From a checkpoint of a small transformer trained on Wikipedia: MLP 512 squared ReLU.
Each number is 128 + 24 x the weight over its row's rms, rounded and kept within 0 to 255. Layers, rows and columns count from 0. Numbers have three digits each. The size before them is the row's rms in percent of the matrix's.

# up: layer 2 MLP up, 512x128, rms 0.218, rows 29-48, columns 0-63
# down: layer 2 MLP down (transposed), 512x128, rms 0.205, rows 29-48, columns 0-63
up29 116:144128134118151129096130102134168134150137115129134086099093139180104157139127128079115149122088138120119125171130131132094136131129110127125115154122148125095106154091120144113163107139132152
down29 116:119147103122147150110121121140081135101094126107082141124133110122112140155163168111141144096109131120072149098088127164160092121128148142144154140155127160144111150174113150151090083100160143
up30 100:108080102117150104142182109138113083131119097104158138163135106109123104107106124171091143134137137172112137111147088159113108132146119169112111144121162169148121134176157123156123101135137156
down30 102:106099122145098099162111140109144109132080131126108148120126153154136115143120126140129111145119144123141170127147091183143187143133146123135124150126149151101096123164159157088115124140124141
up31 093:130097172119137097118158084124126121114158158119174111129107158147142120149147121105148145098127131115077118118107141116087115131134161156135178095102127134126144110133152105142170139104112130
down31 095:149143122134138143116147143146103125093134161141130135153124104164212089129099117099144112147122110126127165139096159078123151182123154123132113120103142130099092131069121157155133130119124104
up32 100:118145180117174111117142149154128141078103128127144090141154133122101116119112125143116142119164173166086100132137115113139091108137135123113121150117085157117143155079088100097108122080143109
down32 102:126121118125164137119068162091096096138123133152074110117130099166163167095089094144115150186167131144125113105137116147085099123141089131117107108129111167102132117126113138104119087119169125
up33 100:162116119135096097116117101148090121130091122119164109142141151139111091142150146170126135118130163120099093057154100159135117098118109131114135139126112110114106109127131073111127128099130102
down33 099:134112082130124154094098151147106107139140083158116108172102120119136185098127101116114159179140139156153134163138146155131104137110076141131161135119153125160124136116163134126149091115140104
up34 101:098092144099147112133107166133155129140075095126132126092131106101098102117150105121092122123151123105131126125157099154172139129125154162137099085102148153100103124099156082156120072105145112
down34 101:103136124128149130148116133108134130163123142114130120131092120178103107144113101136114106150143158112141103142141140159142167165097147141144194169069109101165111085131137166126119130123133121
up35 094:151131081102093123156123140173108124157147133102120152120160155130136103099150169096126134142143191153122124156121117114113154095184114163131154094131146126116123167133157059167121166126139130
down35 097:113096115178135133050138172108159146110109144071121125149133139094112151148106077118098140125127102146130129097124101121108125089119127099145143164143160085116136100129150108125110144099111146
up36 089:131136139135120157122121102123107115108100091113156135167167147104106080150134060117128155128111156153122122103134178121160133094124111136106086147108123101116113135152082109112095153093148098
down36 095:114115176112116158116092128112137122102132158096136098108102106137115145123139129157111150125161080103124116128139119156135126151074140079137161104115072131155156111113124108148082152171156138
up37 094:127111168101075082099151119130123146143118098163141106113106107130102148149111074106173148150116100139131096160135111151127141106136122171088098140129151120103148170135078099128134100122164093
down37 096:176124121155122122178135138127125139075118101151111127140124089163123132147132140098162155128089133099112126125132139089125147112138151142126132102148129080139146147114146140148144119125123111
up38 111:149104159113181131120121161122147140118095153105135124142141127157112097080118101075128120143108089101111122149153094095148106126161095123095141119095114099092182098112139085141122164114130093
down38 105:104144134124104111156110138104133145105120144095116122115110112158105157124139123155126155087134075135164093134154107078123125147107079112140105151124126140098109160112135116152143126131124099
up39 089:098066050156151075127133118166094101135128127151159133162083140141145122110097094149096122151131104122142107127142056127127097111102162115133102113136135083126170145106133125126132158125113109
down39 093:099137131126121131124146148152112147122128136093165139122173148112153168124124172167147110113131132115097126141134119151105135163141149171099141125156144127087173138131095158101093141117126110
up40 105:174154151115151132154139082130119097158083141124090134164091194085099120151113115126157140117138123170144069120135089098116172123165130125114084116075145138140119130112126116117118127123159127
down40 103:115188122110141140129112131097101122130116135109099159161128115133119128124130168155122100138140125126144141134128125137132134121118170056170139130119125122118092093145138105107140114141134133
up41 100:143104095106151114142142131133083146125161144094104142149127141152111095096178118110144152125132131118118121121174144133119099115170094126133148157141153117177116122126104151138121107154105145
down41 095:139133066152143126123166141148135159145113113094118115115186081164124080112120136140092111115126108104126131100142134120130093159128131068136150121143131144157144145101115146104093126149112125
up42 101:161126085089102167120116130132095079107139108124152152175156162127105081118133106159093179118123139105113095132143117104161138107133111166142104165128156107126132145102147119155137118141112095
down42 101:128138111104105129109086154153133108120113091081145140174158111167135155151126117138129140111154154110112109151115131129106101138138124132096160109154140139145150119112145142119164156092135097
up43 089:137106141141092161066105117145154096155090152136125125161149123117099125076155116096095120125136101141119120083150138139136102099113144153149086141087136102147112086137093162143153118132101171
down43 096:102154122148145159137112117125143155143127169115144113140158131122152155112173141147146105124106115149141120112148128147129109107113125105178141047151134108073082111119169128074133136141095163
up44 096:178136177127130126130137135123179118141146126149104104120143129143106114130117084101109193101143132099100142080146112148099103141193120095152122168146137119122098111114114124110144131121116166
down44 102:105100161117131121103135122124105122129123115159120118103132161141154099172132142129154099115168110146082106096127091212103142090141082152135116121149150101131103173131112115136136148163126110
up45 109:119089133131115105090145136130128138099165087101111119123147140114135168133137108113145132122108171113111108125125109127115104129148122113167125119142113120104156108080108143133179180152129132
down45 106:126151115091161139143070107098151124120117130088127130136166130132161128134122115129141107165159137134087131091113152145099128141123163109141124093155081109139154138116090167115092146103113122
up46 116:137090111117150151140151132130129145098116095128155135133147126104103150074190131158149108115136122080134137139161093091144156124176138143101115080103114132087135108121111103136180077132137093
down46 108:170107123153156116164157132158160142134143134117133128164119088133134132121160165181115158152113124136094125124126113138151142117085142132159148137097151130112139120137147106189130097084108128
up47 103:132110116119172138123152073162159102094161105138133131118128165149124100146109100113144117111118110151131100123133143122161066114135110147130086146089088109137157114128104126065157160125150122
down47 102:116170102094145123138119165112109136144119153135114153086151108118165140121120144159090092143092133149110139105097113093121161112159087124146189123085122150127140125154086158081117103122129111
up48 097:100147104118147128131156106124101109074161085093153124112122160086109102148109083100173140131107163116139120108119095129173122114143132131106147089108127109132108082084135129144132152116105095
down48 099:153122175112114154145127112161127116146127155139170096107163095098202106121158113113111114161108141090124132090113181172134143112135084114126175092085154131130157131145107132125145153133132149